From a checkpoint of a small transformer trained on Wikipedia: rotary positions.
Each number is 128 + 32 x the weight over its row's rms, rounded and kept within 0 to 255. Layers, rows and columns count from 0. Numbers have three digits each. The size before them is the row's rms in percent of the matrix's.

# layer 10 MLP gate, 704x256, rms 0.264, rows 337-408, columns 192-255
096:122165145118168129088064116164113124110063146088129082110121192066099151094174083121112047147090110164141142091102104124114079070179114149097079082156162129113118184136109124098183131133153093
101:084171074109121145152100104142123103168136111131120106165131067172198106105119103115167126178098115115114155087112125154153113115128126103071088084160111111048120166098141130128174118079078174
096:105111125116066137115125105139144069080200132135191113143139152131100098134227152127100117169072173154103126064147080128136124153142147152128076140070092157115172106067113090108120109106111180
099:157143175155152130099173102131174140147129154129162124125069120101136105121055140121132129166092162124110145098084126124151152082160108136113136144127128070116135117145115094091141118140135119
100:144101133157218187101122117074169116145094161111172138136121140117142149146138060125166109152144114166074152180121135109121094144136123114177131125148129102184085132151095184144193201153057140
115:117115147120076125149170136138152096200177119150097145187127152144125132210211122124116042155105150183145118122150121068070199120102110164142106120217113144163165109095083121148096112160127147
103:145135178103159120112133123155092111137176153148145124187136163085171154141133154121147100144145065150098089132056122139163142131083112105082118108075097126082149105118134156136132090122104168
104:126168056070154127134140137060143123080156048063114140152160082165116057174107121121118139140080177220112133168124089179138124139083124152179137088159094176137152210110106111184151192110099087
099:059099166170111157149154062151168168109182101135076057150145184109116113152184141165107170111151160135103129080104106119100058148146121143132142162162119129185119122115086075137099162083110110
095:139169171154106128117148116102143153123103125094109143090107099139129091102170134130046119125153166131131142112121153170099129101092126156106164138070127091109118089154088119111139118158135147
103:120070104118086143115107151082149133094158150072121154063089101133099135112095073104130130132103104102160073137135121192086073110125119148072119161084110089114110121131161177107075161119161158
107:134112160098141097137121131154135185155195174142134120132121131178143126126065148128145094130111120109139074100149142128103145111136111127168151088172168143123168126143080110125108148074124138
100:171105161099178127111125076136138062159155123145170084160098116160114137143086118068133067147203113174215126168159103129183103132122153149063137109090179118087107166147140185139181135146122136
100:185149124135138170168116118097108152044189108118139098127161132071126104066130183146122126110126122124166136169101081125092121127088146137158103105138121114147161116125099127093086188175163164
099:158116029112155125177159131108120127115068155138197105201133090141119087134133189128071116147100093134105080179086119139132140163106110108115139105077140199155153063098105107121182168098126160
099:121098105089105094172169116131097127105120185094139147114114170160154151124141152167178106124153135127169155135132153169118121176075175121181216095138147117071095175107127131147072154211187145
100:098151174144122126162076075154142107116119186117082141117135124155093126116114197205083146097138097116120115091149191102144065116119104158160120147134109113139198089168137136126105099124079146
105:141146152215153114122120135072128181143097134148105200106135167133083169116182119100135157132136127151181142129111151109082132130146137153146164114135059159086101139097144131145032157164172157
100:174093139100128093131155166127140121083150162089072189140150141107122151133148137120142045107151106123145157108121143073126114072130176130172147109120138127127108129077204117142145085140176114
100:126139138132154107194163121078121082139092143125125130141138137138203141132107177131076148182142069108141116093112116144166096112118062131176135087123053247086097108144127183102110106104092123
103:091141099176099132077123202111132102087145158016127124184191134160153167131117145104093173120072133140115138139145147124122157108147119145123067136094155143115090106184127134051138087093184139
101:126139140161180150068109099128139119140101148169136173126072092133118140050101147118142133153182077173108119100111122133102090100171068116096140172148160118092142095083127052133138170130112185
106:094109157158148151141121126105123234091139080138129172126181084109135138082075119096100109107149106136159124137147112086131161149166087101164133117092137135163130115107116112168164082123127118
101:130159122147212168096124158177158176107146140090103111114164130152153115122110097118190119112109150187112134190114181067088132201106093163160178064085072085134131142145174131124152122089091097
099:142164151121168092113089194144091097116119107157135081167129167143110148119123149098088121168149142121100137147109216121156131156097150105097211144105135094202162151131150143090103116118134108
100:088139161082175086147091152104139133154151198197109146197132147102105142132170153098108141144111107087142179092125140179175137193202108078153113136124175105135162118141098129124125143082124139
104:123112026090150087135147107197127092120139110145109130085125105099108149124122124115138137172155109100118116122133103128136138153160143121136117105108116120104142095085092187080143014137116108
103:176154102124115094119134107154074130180146157184134108162139133136141150149087133175140125117203108138147104129092106134120154080144060134088121123079080112135165145138163197153063102114135149
101:111115124155097161221110153164123083098113119176107133141126071093052114107065113101149140111185120209166138139111119129141125101132143118084110134133092112177087124156058170095183085071123104
106:131126170092118121077164160137120055123124134107112122085161056109106035104142128098183113102083088104138112105121123119150150117145148110144140102167128062096117155124150135148140116156183099
101:133111146111115138125161142108087149146158123137088128081139100149133151121116104079102149109089103097214056141124153106163119147154120117148115137081072140104157112179111124143092152093112119
101:140131127150085122178174153132133134144106159110166132124134154116062101127074140094075109140083180143193182114135039116102107096169083123084105115130154154125097116159109145170142162138133089
104:116110154164077121131119149148139142099156155122100186071111127169109192081163116120137149185114186142112133173090120094092088097174096101175126105153111087128165120030114126130055074149126157
103:111147113100154126084116088194127090114097130125154158171158115152120116141121127099105187147064094091075110063141144102150106089118129120091136148093118121119129104134095169077105120092157102
101:064118103166120108130166132152138122142122134146086091129087124137119089154141094068172150100151146105131133153104108108166099165113133129101179142142103120124187090134164213140116089158180163
097:127118117154090080105156129105097119178120118137120104171124110107156135123100127119088117087112174146116153131137114148140143058158123185091112105113139106107131082168125094107168171180078062
098:096109125133136165161140119113182126093155154134155165079132105151129085230128132129118176136084173197073083128137136098130111124078150107083102107188167128160147119147130136123084104085097112
098:120083093050114142119194170127108184156119176130102115078097114129085170146129094099162133156174130124121116157129122119160116098079103076169163141144117166136159155094173185124114217162156063
104:095217161127110129148135182131068158132138103081126181092058224094159166089120162204081119115201135140118118130117145108065159121098118186141143104115086120091144123192144141103106105116133157
104:094082126133121115134114112060168132109144142088109095115143090156137128117119141125100084148132107070112118102082209134088143096149125123149098133105109188139099136155094087067172148079112097
101:130090143126181111117118112207145117123172057121103108195109144165182146094124105129138124110165128182097143087154107152126106169167160094091113143093125105156098103181143065137214096130136115
099:136124108169092163118140096174085123139080113171090142135161095140120122156089144093141117089139075148164131133135109166110117157100093136133119112163117093103157118085198134111090152096172084
104:097132142104087111127137170100106123095091151128116092134105099124090110125089100146171157124090105101108047165129103162071177123051124112108138120149123195081136071175122126139147168096105129
099:116129099118138131119170156142079111143128095134163138121092082172099147111066106174145197064126124182101170160131106083133118130102129165097198136150089168172135149126098138149120193104081169
098:140166109114111044078141107141123145197168097179127104130149109093135143150092125102097061114152139167177143116112142132142109176174153156158111112143076138100131171137158083119161156120106176
099:084136120142121142183154107127127205088140105144132140147151155138168134036147104119131160165123088158152140103124164136167128125129108081119154153153140128101154099105150058118134134116083096
101:128147076103124125147107228125166118070109105082132192100127114157108085080128111138123141162114158158135044109140172113143103145143161113121187154082149102174132152158093154142102129072142164
095:123108163154121124114127130095096122145138167140096119119160146122155113153219095185146060196139188121175151130072131115131096076163112133088180140105101134066151092129108103176117158094087165
097:119082137140141065115169084159096074084103131124097128153185111085099055173081134119113096117169120129127101133151119133104077138084151130174114185209095150192111151135191144088108152148079097
100:140139109183141154177127136078155187125157104119114159109090107174175087112146135075133170207081092149158114113124120147179203167104115120116135136124161114164170187167142101111157138152112110
105:078179191126124121145138111177118082112134135163139183120134129145121098114131107140139133111126081153144110138143163146118102097164143105140089132148221125101055100102132135120150098095165058
101:164159118125131172107182144166104059169086138125185112068115137141111143122083137157158092075169162127161138129179189147135099136127142152168153160105110162118102133083164111072101146110114119
098:148110118123114163080109213151130103132130102119119093139118155207154141123101104100146098135189087094122105115083085092149090144144089144106165181150161123117129090121087100146106139131161104
096:127151085167092161056162130168101149135072129183112115167150199107103173096115128113127186130037119156145151065081071092091082123143078152120121143093136063147136148186162154139151124137180144
097:119140111111143128148082158118135155182151113085050081213169098092113079089077093152100159095175140104139202081120076164149162141113102152066066122122133123061141092150132192094143156101112102
094:120128111095168176152139112167073152055120104131112113171199176166133134111171103131158123124142101089113092128092141095132129090091135092109128162206157089128164100150128138081116146174165111
106:180163158198124094146173145158125144128113135127114159164158093146117194139138158114129070086130150139150133067108064135080141128139113121064092081115158082111161155119173129106083125097171107
099:105092131128091079115181112136120136087150102149085060122046098103069068160131131103154107105157133148129152138142094119175079110117132088115104132120122067097086162118131169113155084191160083
100:124128177135125072129097119177124133143128156120164177163124153119129103094170110191134116118122125133039140129102132084129127061124156166056086203074092146143134133189181041142138099149176108
103:164140054130115176119136161109117128198172142138124137133159133087112182116132113122104089093142138107092141152062165094124161091121041099123075160120155175171150141160095099097110122140147138
099:126098142123090099111107156150142127183190160104136186082122088128131172154147087159160100175112169130102185086166084101072129095104127142165127129146119083129177121138151124124130141118112144
102:157104119133075141094097097199101157090199081128113137164155085134117153161131139126144138125168124186160129160141124119153134115134192083109093055115093134148078140088094183098107111096141124
103:143140127153125118129132108151174105141112134191146155127140156144180088159157141148150146096155123103130110167188123120137079072126090136139109132054087083140077147119166164113165128225131141
101:106085107097131148099075142155128156090099127111182114219111155111125142173094057105205108137047174127126151149145098190101125108134121158110134157155160158160161144114170122128127122131156126
102:159132165066171114099135068164135152115179137106165117095177125142107117178147075166152108152102120107140179100084136111075140159178112100108115131131126201169143099057123132143112078164187137
101:129072136129076089136134177129192134114063175081076102164118142117149182080165087167115113098104117167103114147181087107139114134095112142109058132091159156093163125183128163168146126147117072
100:153136139128118061157101119116129187121086153123068133111171094131174174127091138177098151110142116156098105121218144118182112096132135160129200130150163116099164125099139052159123140099162075
103:109103083162140123146060155057074092152119088078118183133131127141105156117142145093143142193100084107079157114144129114077126123136095117100115095150191148171166166140079169115116097100130142
099:139139121138106093109149147108106183127125119114155169083160097104130066142080146090159087125116172115087195098118130168165111141124086111102135133154107132142110147189167142095184154145131154
102:097158111145120105076143176142096085105149108134121181150082095046163126116155108153116112100082078118140111162121106093036099147103127172187114163116126158155142138091128124118105129156089147
102:130205047186160146154195152088124139124148129137134173163103102116105115138178083107146119114134114098098160150125081134124164153134102111136133047093127169138117075148165201132106111147147071
099:101162142103170141185151136132132060160130063083119140163129053141138163090099077084102119061147166154084179136159178132181058071159120140187145125150098096126043103143130096148158138147114164
# layer 10 MLP up, 704x256, rms 0.264, rows 337-407, columns 192-255
096:128109113197125094145097169121142183150121152174043150172140105147085156125120097131139183134098113135099123149150143108096142155172140157152138187185133049051096095131148080109147144103100062
103:145140116134121115121193186182205147086134142147098089119162118107172099126147117116149094103150167107087090128165119091143087156159090098139131148131182149161121154110117136183133130115125144
099:115143132150101119094127193092162169091143114121193143136110116062171116121104162113156078138118139156128053161119160125136146135114176142136132133155195123144101107087091104093125104121189162
095:117169057101165097148079174100134105095141084098105110120165097108127169111131118127176072089080130139115128107152148132137129117129087125160112121093063125094077163141191151123120091112136150
098:092123124155103156181157107165126169094123133106124126139115118182126167127109139076051134117103108102152091109167141160107126102121161161151133093097076197149109162165129126135165118103099079
105:081081105103097149122134119134151071223186104091082105147108103112071114167133146155063100148116126152133134054147065105140161087117153117109077135098133140164175105114112167162126114082087132
100:116128060099174153130129070120129153111095129110154102074154100131104120154123122202076142113131141118141092131133137121109144074131124166207075176124052081065143175141129110125141137118159105
103:189086132144135127118135145173192160114169140088122113089110139086145164128084149165112095218173158125142162125149143156137092078157103163159201158156129101069074089118119096111137159124162128
104:123199122143091071139103144119121116089085091110138167113157107119162183090164185118128147092140103122115140077176147077144170126160077089094109215102105053188130107106216159142135085149088120
096:101124187102137134130131142100214147101110091160162089100144059117132195107124128069125139148080144119100139133106123122165081127058149081116187122119129085092175133201168112092144134098170152
104:137117152125142149133117113096134131160142146101138135093150142096091196094169121136125155152185142131103140147152120101095110092106162155175105095129203137133168082165054138121147143212135120
103:092113123114155072108103127184157104147105112176157118130088182103138126139165114148135142062141145105136086082107162145118142118179144096028185073102158127157133115161128085089184135100114178
098:135097170104089140159100109103035077139187087182173080099131138146182098094176110098138122131182170138125128151154149128115045124115098076080102127113139109127147134078175109167075203145088120
097:133133164198089110051121170176126134129178074157139110146143119106149120143137115091146090114210161155108132062105176040176093157192067117083136172092139072184118135123081139139098110141159180
098:111157095143169165086103109128149127156231183132154158111150108076169110180138108124047094121172105117173131089114199120116165071120130159106124120108167103080148119094144136168043072142143155
098:187112099109104147112153115143170112130128186166114099146183178134107162120148118174141096141123101098123156185056122133202102182113100138146171141137086132145147125186133109149146138088135153
098:106117141209102153077082128121131156152090155130152149122122208127105147095104155105130110086134136162124148147124111102129119097173126142128095112166155158118111105103096142112165160115100143
105:151149121159182151128069067095125143143129180109087108112117160099149113158118168146203139126101082173160163150154097119130118168158109136209102077151134135112096128157167155159181142081107168
100:119100122110161133139118153120129141117132096106139161149169173140127122072145104169126092150094125121105116118094151124088118167116131062089141208135101102173147118161183144159140148111159110
097:131127160101121152104097174143162113096123053142121121109140102159110134122154106128142160068120113112174102129196115110119158118107163110139138142163114086146114101121151136175131162152138050
104:085173134104144133079099143147058106111135088160147147110166193130150133114086119147105146117050118161106112155112123137162127192140171093101175189081135177129113141128143080163089209166086105
099:163179118112144080155117158125062113130059097144155125107129189189133115157203104117115166174105142146118107068110138092115120149110145092135126141098178129146138136114141161162057111131154110
096:179145134157056088125115089123152101135105105136108164129145086097149115173158098110121173143177140092218152030103086133129136196090142087191092172139140138136146154091122111106144043065130117
104:150129102126124061129126082196135052133092159169151137117170125158128161151063205122097162127108128143140100142174137149201101118095172151086118122079150119134146099091187148108162109104102147
102:131189104173124155085164165137159102139104075144183178124102127086148077154138093075156145136137127096118144159092158109124113082115119076157162089103187163153076154176193135099124057075105094
100:111122140127132165138122144069124151151133161093101127172111170200171094131113172142105140095105124175116098059189135103139025126153113129118124121125179142129145124132076167157093120126124126
106:124079142157129186134138123164154153127123142116116164099151174164073180100124103076104146120153148176161122162128133158144122210157198198098114124097082111160091132100139184143128148081139107
100:138135100092135100098146093119140125130129115128112082163158137094151129102102110102128181078072095124135099128088140162141227156130117166143096155113145155175111163100121123152095195133091188
097:166094130112105105134108143198105153112089052128073150177131131145090131105133106122159184141163113124111175129111145146152098104114173140074093140123126098125132076096104147115090164131153123
101:115108111145094170136130122102111123129104113167081117077107071167165125189184134129162113149078158169128128117107133084048133098155131121193170126147182043020133180147092164106157145123118127
104:119106123144124144190112102101154155127138168188199091160154057117107155117163161118118166202133118130141139146111188062122130075127131126120089104146105145143130120161128115123182129146133110
101:132191131165147153140129138108160068139143068110054095165146106139104127221130120160150132127140136159130140154143141145125104147114137114176152102109098095126192099125135128135151125165158113
100:140118133177116118073089103112174171159120185143190128088125143121174152096073120180133074105046129174130162111108100142141101180146206150146118107167134166131111129150169106113144162119116143
107:152113118104107143094077089069089084147140140157115156165132121149092107115111105109126050101130128178146118135080109108125139136096150074138143132071158118112133116075164116171103147164118197
100:174178125060114144139207114180082131115147214067153139172136080151150127115100114113153179144084123221186081170089118150114158145107207122125138164133131120109168144082130120163134137120120082
097:104144092105117138142105087129173193166116111149065147113129088097079139102148089092115098168159129155102170115117142147152181075128105158124116079155137125085125134111092161171088149093131143
100:135106127101095132104135115152148130118174111132152134169131135043157125153115079178113135215102165131165150124166119079129066138142135066110150106119160145113151141148142074073136126101113121
099:079185089135206134047164119156132134101144157090155109145129092162168155156101079174157145080110101122120104149081139139118110110123154132120181133109113115074116150149163155147094117182140196
097:115119159142119172139095085150089110092111139145112079195139087134099135125179094142129118089161142094162066123126101135124142172152122077111141099119206143180178141142084183166112126118107090
100:155131143036140131167144090127091143133158102114135202095141163155168096183076207156158132097131127155157130091180103134136162124205157100146090121128151104155167129064127129132154141171091136
101:168093075111082134158140095075145145105121083112095153101033058084115139157118112079122160123145138145130159186122181170162152125097072076091118101176124129169102131121138065109120108159109167
102:125079105151169137198123039152135148113072128113156096133115118109095154097154135145164131215094148077141115149135087138170129146102108141078140116104151132174205129149146210128144126116068110
101:117117160115114136132049152205124136149106130093134160088092089076101176126124127143143111121122166100162037107140092134114157109146111127169122132119181129150180150065075173177116129145173121
100:117123141162104138114134093158090120124149102219119103208141174039105173116124074155177149113153175079124076101098052152127113116168117094153096099154096147118146068079138036142158151121139129
104:081184123189154102136103111133051087127131147137050153170077128186140118141092139165163169053167130117074132148124191142088124138116103154105169093132161155116068052171109172091115107081067163
099:100132113195154147131131126103130074154079117086074124162130133098143089171101131137153138152138117167126129203136066159082118090161099096130146141148155099132126161132170139065144082101101159
099:163110106069086116129113049084077165078155167142145082146106129160099085124159141185112138177160103109100099125182154190139122119131151138127089109097157072106151090141177077088102144132162121
099:116102118155142087139134146130081116156134121157069099100110136138063132224158112149143190087115158092090184135092194105136108165079114127161123072125125170105171117119157111145080170106117122
094:117119165133121126110144121055169106129134108077195100151120145097185135151137135113140115139101185188082075112155087117162152121148116146081098172101165124095111087123161154102138076132112108
102:091125064112114137104145112093091168155103139111091129136095131140169145188105166153156125122113139121129116128201092095115079198185126187080161125125161159100126134100069148112130166143141123
106:174064073091152166109118098074150104129106116097123071182151151078114130146113099090140131118092136099172113143164146139162178083122153116125106160130130073123087066187117145148126154110098134
098:098201108101138060122115123138125119091162165167113078163168117149162164091123083103148089084075094130112081175172132093136135140057138090174123116127173128157116164097080164106119148191091145
094:129165164108199167107181088072092131130132117077109074214168093175145121097154168120097093120057068130094174125122103171135190113126121144145155142109151140192138126074182141166181157139161117
099:074219172114074107169172070118106124125146137121146230186126125165119111097110169120135120057125159089100122147147167098132164112112072159119145136112140136084089112101147121071112128174146144
098:115110139181141126100148074119179157151168059109051121161196099102163128140086121162118142170140119149100102019123088159124145072106165198142162145124147090105113124141090156138144175122138101
096:131154136163160128151153160123122144144174089164155151175188101122094175157122136082189141145101091073156161137133146089126097122132123130116137110174102064166125114111124125168144144111113106
105:104155126154111072122159096099146178204142115111083140114152123140120144125114120171122135116132155172138117125095117099126172093115133098058113086109089076148071104119131154112135163160152153
101:121138172103092148143114138158143177116150089146116157101090179120172113151150132142174152137136095130046165116193126141164134159145086090164140110084133129143123139072143081145094154121144118
099:120108100177114178062119094093105171058163125121132149105092125094143086128177168132112106119119110131148144170159075164124124110104141079175127102190144155109126099171153141101129094075163104
101:122118114101116096153105092157118104164140113195114175109155099082170126145134168144149138131127102105076171149127063106150152160146118120138103140114162202124133139078158120109131112096128112
102:138188060089105129150154061061154074121172122081144147147170114142158113182128133167129181117177122108134115136134159144131162116135119083164130080150093130147120135108141117093102138094098149
099:131103141116066134178149142115135144133134107121146104099128164146105150123181151162109152123144113124103184153132147054112182049085123111062135071128163108123104125139136136139108163126135124
102:132120098089073100128133160137156126175103131101127157136075172161160105093130090072063117143137124137123125069094162171113162159083173134084086119139178142202133118164101108101130096111064118
100:123111133095123162137162148134075101154116132138125103074160130139115137091059157155171154150115099204118104173173072086148153150138120118130150191141200135072143161094138111159100181099167123
099:134127089086165154127133098147115074125173018111160160131110104185216137082092139098124124095122155093132206112130103163142106137134071095091127120084098124146131140115165090174093125117128099
098:134089168104124117095120136183125132113122077132092136154116096124090127150184135081079158140131140100181156161093168104166159185076139145095156138104102084138055102133168169146139133108106149
099:091136154110083157165132126155129178191143112136152144137100090186141146096144124115153075194122116151116155184137118139105093152061116147122079104064128146160077158127176175128104085107101135
100:172126113114151130145098133186098113150076128177172134102121153150148113117092137166126085126161146120110114125117142124080124120115150165093140121114120104098186142143165180123147149106128120
095:189128153089120133100135136110100122188093143134055134129124076179107174159127160111117138148120104166116134112199144056170106093138066093096094123152076118054102093100089136143132136139159131
100:158121081168147156114120139130145128165133145135104153140122122167125137141138132146183095137182124126136172110112147152144109135138125087119128165148139164117082161143101161143045181094134066
103:215070112092161121220131153189158152125134062222140097133105125148151105084163097130108127194147147108108130116159148108191135101102117129144063128165180111109126135134071172174126125076125142
# layer 10 MLP down (transposed), 704x256, rms 0.305, rows 337-407, columns 192-255
098:119139105075103195160154111144120107160104142124105067168057099119127125113128189123117146107136123140135157149112147119164179157085163133103144120131114125135136114049128093123170151102135173
103:112064138148095116096064174090168135118118127075134080135066133117077101131088096095082134134120094175080159093072076175157173115115103144107108134096125118173160119123129181101043150075126127
096:113113160133114132181151074101090153124087170145130090117139173159144076093168075101131160104069095122081137157164141117083107130146097128109125155077144146177134136158164121157100141086119108
105:107201103071139102089139162102129126095128102112136144137125133075129171162135167151222090115119141136149121111139163099142134207107125169118173167138138143135143100156161156094089118102149172
098:094089105141172176123083127131143171138094137114105109124194105125142124198073161167092071157104118177151156119116158121137114065134078152112137173155126116106137169096122113141147133152122130
121:172146115151160103114133156150095161009039118137152146083140098131102140061067150068130124110127160102112137122081154165140115143130116086144194106082179112118084182149175111113122141083131093
102:087183103087157164097123133120133174110091126140171122069087097107151087142124081127040164153105116123144168127134126057115176128121169184086140112163091104127129140084113091109181094162155146
100:107070130168125112100136171193123146128154177115137177101063168130065096140134079111096135158150139119141190149136121170066075111139124124104121152117131116060076109119149100126148136161083152
102:114148124098148100132143156168197162144121141106126096155099134060153115149146190155070158130106186113064105167124154101077112118118162194173107144143119089126138111165126113140088146143091092
098:138112098125112154114071116073165118184072083170078126095126062148174205133177133103117138132106095153056139147133113115111163139115076122126128149125182140120139118111117150107115114106171083
101:100169128107093163121137152159064103117045113121097122140117144099106080132163168160135124103117100142161155097100193136166132171104212172173142188091106105119125071115124093140166145162195159
106:134106169118137124182145161174156117143158137173118143105112174121142118151076179125124099041130123100203093098106121150131171137145099201114131074188146114108149106109111056125162128175128101
099:168076120116081094119186110073157090087134068118170113095143110121137142097136140114093105137103145126083147134188207084139159162117096173136090122198096135131111094124132158094133146144097185
100:121102181117132110167124114187086102144113155118052132077170132108111173155188090140120113094120132156101134161094194144120150126120073128110114094113148154164163123116179106129114125114171150
099:149129099133129057103110104130149134225127165122145114154049141105159112140103118141109108104115167102080183157105103155116110065115090081078182136157126177048137092093128148082085148124172141
097:082088105131140129091175088048150140127166084118093205137146159094103069093138181123121142110148119182081134179137085150121148144144135082115093134167160107167216169139158133105146124135123147
100:122120102143099123064118095140164127113154160135111142134126166108115099124124121142165109141134125139133135135101087094110108145085192179153134122137107157126085110091076163125192132114105158
106:141179126129076129143140165094148179138163148114104140131116141130137116159121178121141171101115101102115083128151130114173112138102157129119128109173105113165175177118129122118080166162153138
103:151072095162134114152110123094159133191103153109115103156121171147079150061137126133112111093117169111120104132099175078135159145107145102135120159121163163121156153162151083099192107089101182
101:109128167128153141140180132118142051133125138150128147122133192115137145160139157114148167148137169076112105145156139109141117111134109174154141162174121191152107159145103131132123118100132087
101:188168094127143115167182128140157125173100116144108097156121089093129190173071060110136097068152129128126195111150115090142133083141151137102154120140088082105099072121139190141102110159157179
097:145110194104164133115127070111180123151123094186162150141156088102106105124142144156125122137091135119134170142137111143058082125143173092144155106144161170157105099103196103125120083105154104
102:139181145151179152064114090185153105117100113128145149147139135078116089130143138127125114137123184173141081088104132122092080064087097138114133149074102146143080115145145141139159143141097090
101:164161109149166133151153109107199144150099098090170149079110089163153141109120116143161069098189147109169129133074100121119124127093155128082160134122107107098106147190179173160152116139118125
101:118154080079094128212084055129193138160136133154169101083135143079152138131111086091165139168124107194211126125146099140133090106165119091129155062139162164114116159131173079150104101132118133
100:163152133124143087133171139157198137122161183112158134126107070077147137151175108089158143109126109078094168092095131153105173123190107146091117163143114114181068144143164087105154141073045140
101:122095115130145107108125147152129143110100144112149102096180133143083137128094148131112204149075113117202132150163101128079151108117164138115155143177132142145105141076082173147161088072113105
102:116141109160102113149181163130147078172143134128099101137127133121114184152151188090093087175134125108144147175130112153121120140184119138135072093136140103110150147141125120133070141097138099
101:091125093137147213154100134164141111082123160107161087112089140077052128168080125123186143138137119169138214087104129110141124167120178115119084132118118166144075100162142081128131129058145143
106:109090181102162100159142127099098161150105134130168184146123138145114188087096088136057130136155160150104161126118161081140131147183117112150099190164103179144112179138100121089176142103129053
101:130113127079079095156170119067144164165122136107149081147171089099143190150120138100106157153171099121079146108095120108159144119131176102134109165167097145183128137155111166060134144148119114
097:110168160143076071126153135156165084107129135069123141137164108128074155137113132001162142105131144131159168152129116129186129101096117115144143139101137161118180123138146085117127143086119095
102:093155142181129173120142145104131121170082081128162120194134151128144142206171184130073106122077116190149054122176182114073126144077145072166113089104103167106133123086188142146111121109109168
103:118157100049115118116100184130142162083136107181141135122088126186136164111177149125173163111120092120155108101084117113133158131200111126141130131111100141135070096131156113100104162166131121
099:086189106183097119178148114121162144152149145151150132174094141137099108134074148086190149126159119134157149170158166112110183145084140178125152147146123093133191107144171075128098129183165126
097:120144134206072091134094115087155160084084143137093115100106124163116079114134135123125118139138132110196141161122180152158161117108131106090130021070129087093189115171098112109166157115104130
101:143083105137120119165117173162135127153092117137104164185115163104182058138113118121144122060084167138155064142171114122114163118111167129081175113108128100135167102124120100135088165164135097
099:161085095135127155141138160110182106115112145138155084166121173129187148123168059144146177132041125147145125155149149094164101187147125152109097106098125086139142115131156149112120145149114151
100:144138134103157113151135228173101115137083132063087091074125131111069113108137093137142151179149102176111161134132070144147195125179124123184088125123072079071138149155123140095178106072114117
099:186119113226155147115054188144141121107127148075117101166103105133062130066114100090125147143118133118128158068106129128192125147072120194152119112143102093158152080158104146130105131099129123
097:109140108116145133147162171134101037144157164162139130149167205098194105101166107171107098143145162206064098081114077107135105124166156159126109210147116104119146085141126118164112172073169122
098:096073127119134093117104133136142125109111096178094052100175109100145133172128100151109074157135118100149130088134192158090132168101146162139116056128128209146140148142113122205173161091124158
106:090183108160110120092130185142093149133101136155109163154103159171139093104098135185115126129114113147079119144089155122148119159186136154085142139130133049094068115158161112187121147140129162
102:057177161157119064115193081168100157146149111171148096178146109120141172121106099144201129111112113132173054134180118081142163136103169117106126102096119167146146098132125067151101109109149148
099:151153131153150069115160083102127085110135163172082138158137111170126152122075107152150127103158139149120107116124151123112121169107094148187101089109086118111159105129071126084093122065147176
099:186195223120166124100118117197109173130117188126137090136158195142119122148138126124079178142110151160139146079136100120117133119135102110153142077135136181094120114134169132144100182155157088
098:112138172226101161097174132135132164061190149097167101115176122122160126176093179140148164109107162114160107074112149099120111148172139113117175053138099159119144102081137162157141147084114175
093:121185135094107146184114141140187131155131089164090072116119148198126135152110145174109118113128141120135105155102113110146141132152134115103109094083106169073139104113100137171094112134121053
097:122137087157143169138126098147146148189095103128108178185159149120156118150112170118158091098163186180135094145070197142094093103099150149154112174136134124096095159128198060137114121088111029
101:136132111144119145063133123195125115137125124137113072108120137068147152178186172070176096168118131114118113080095134113135116071108195171165147104121130089097223157173102116032139144085156113
105:147135141060139116075124126061141159157105105109104114115075117148177091126155089103131099072111181096175140128116140131146124132123109144114159147133093084105087130138139115099091111138086083
098:078198154099133111114152149123061108166123198173150070141145186073071150146074146129105089105134143120150170101170127123136127156119142120137155135110156135150093089125127157093127124186148070
098:107170126129076141110161132150104165099166073138190094131156126098142098173098129157113090129118141114113121149097139114107102125053130123114155088086108094120137128114167176109110197151120155
096:159135143116186138133131133186072090092110098135065105130175128137134131107112111149123168098172122132136170177153208189174167110176081086132147078120164105199145117145124101159167119112148103
100:149168144139115149126117094182134134120150110066082146105102182107170140119124150116107120173153158163111113102102103154078120118165134158166175116081171142189133096122125090117109045103081145
094:132128107173170139160083107157190155069154112136073116135139173118125160140073053198181137149159165147076206102103143104088114094141140102167124078104145135181063127154185148112115121087155118
105:119102126123136108115095128181176109144118166163135126105136163120116157137137113099100118170133121170158061105119153184157099153145119116106088167119102143148144112130111076103124129112118094
099:096076143110083131145117150121132119118121075105096073083139146151089193176131161175139133066086126082119127185094078117107157059133080136088186125145108122178139134131255164117136132155141084
098:160123124161142116147159117076090150131108124093202170149092121160130064051107052140127125150119114158120091172195107156121093114107120106068157132211105069209018109132155093112124121128112155
100:119068105112127161112076115205137149139162091128084064139162179150160134091136128178140110129130159172122142151118099148148088119145103116176101142139132102102124137149152109108183168141081143
101:143180119116104118117142144161121127105139128127099080074073095112090222122137168105141090111111161114100107177172126178078148180141139122167164155101061149104137159186140079119158138096145177
098:114196129117150134140126155104159151123082115147127129126127171115116131125085153166100125121090218133072168120132114085121130090121098143095201184104138142093165147152142139176108173139128155
102:146123082132148103144140094107144063115120064138115162127180113120112105134103156067117170157151132171112082216145142148157136118151120121078125152141136072052113125097147142175170123158182159
099:106182109175040094118136124169175133095125100103138150101122111105142141190217093181146116155133200151111106110094086136133142134097151123115098146126173126111199090136110166164082076151141164
095:093132116155131087181126095112077103147139146146096142138064125107198131122116119110156164170120067120123106156169162139147161133095104093126178149099148153113132173144108178128179143126141140
102:150197145125117157083112203134112128115135117076116149100133128082175159117151122122135118120111144128126167167161105169121114118079102121099062148120076183142130188140137133148065182149124078
101:157150139105134107142088105131117101049111121190123195069134158133048026124147158115103128151108130130151141078105143099113128142091135100159188128141085113183087131149152145105114137100133163
100:079105171111144195163120105109162075118130082100168133116115104183114166143135108157092142133125106082080136107125100092154206099084085131134107144197145141149153078138113144137149057113173124
097:140082124090146143110136119095101146061129141090139061150147080166101150164169192171117092175175075091172135130159166091159130151106128185114112073026080073169137132162146106148140165183152168
101:143107117122085081053115123144170082133149137071089121125091089088105146099096153206113084151127132107174155144122162102144100121090119135125184126129189094061111150060092129098202103099097237
100:170149117161126092092122148105129141206144084170153091167191096046034109097135108162128162161167147117150125131103110134209136091103125128126118154163161106157128149191124163184171104175126066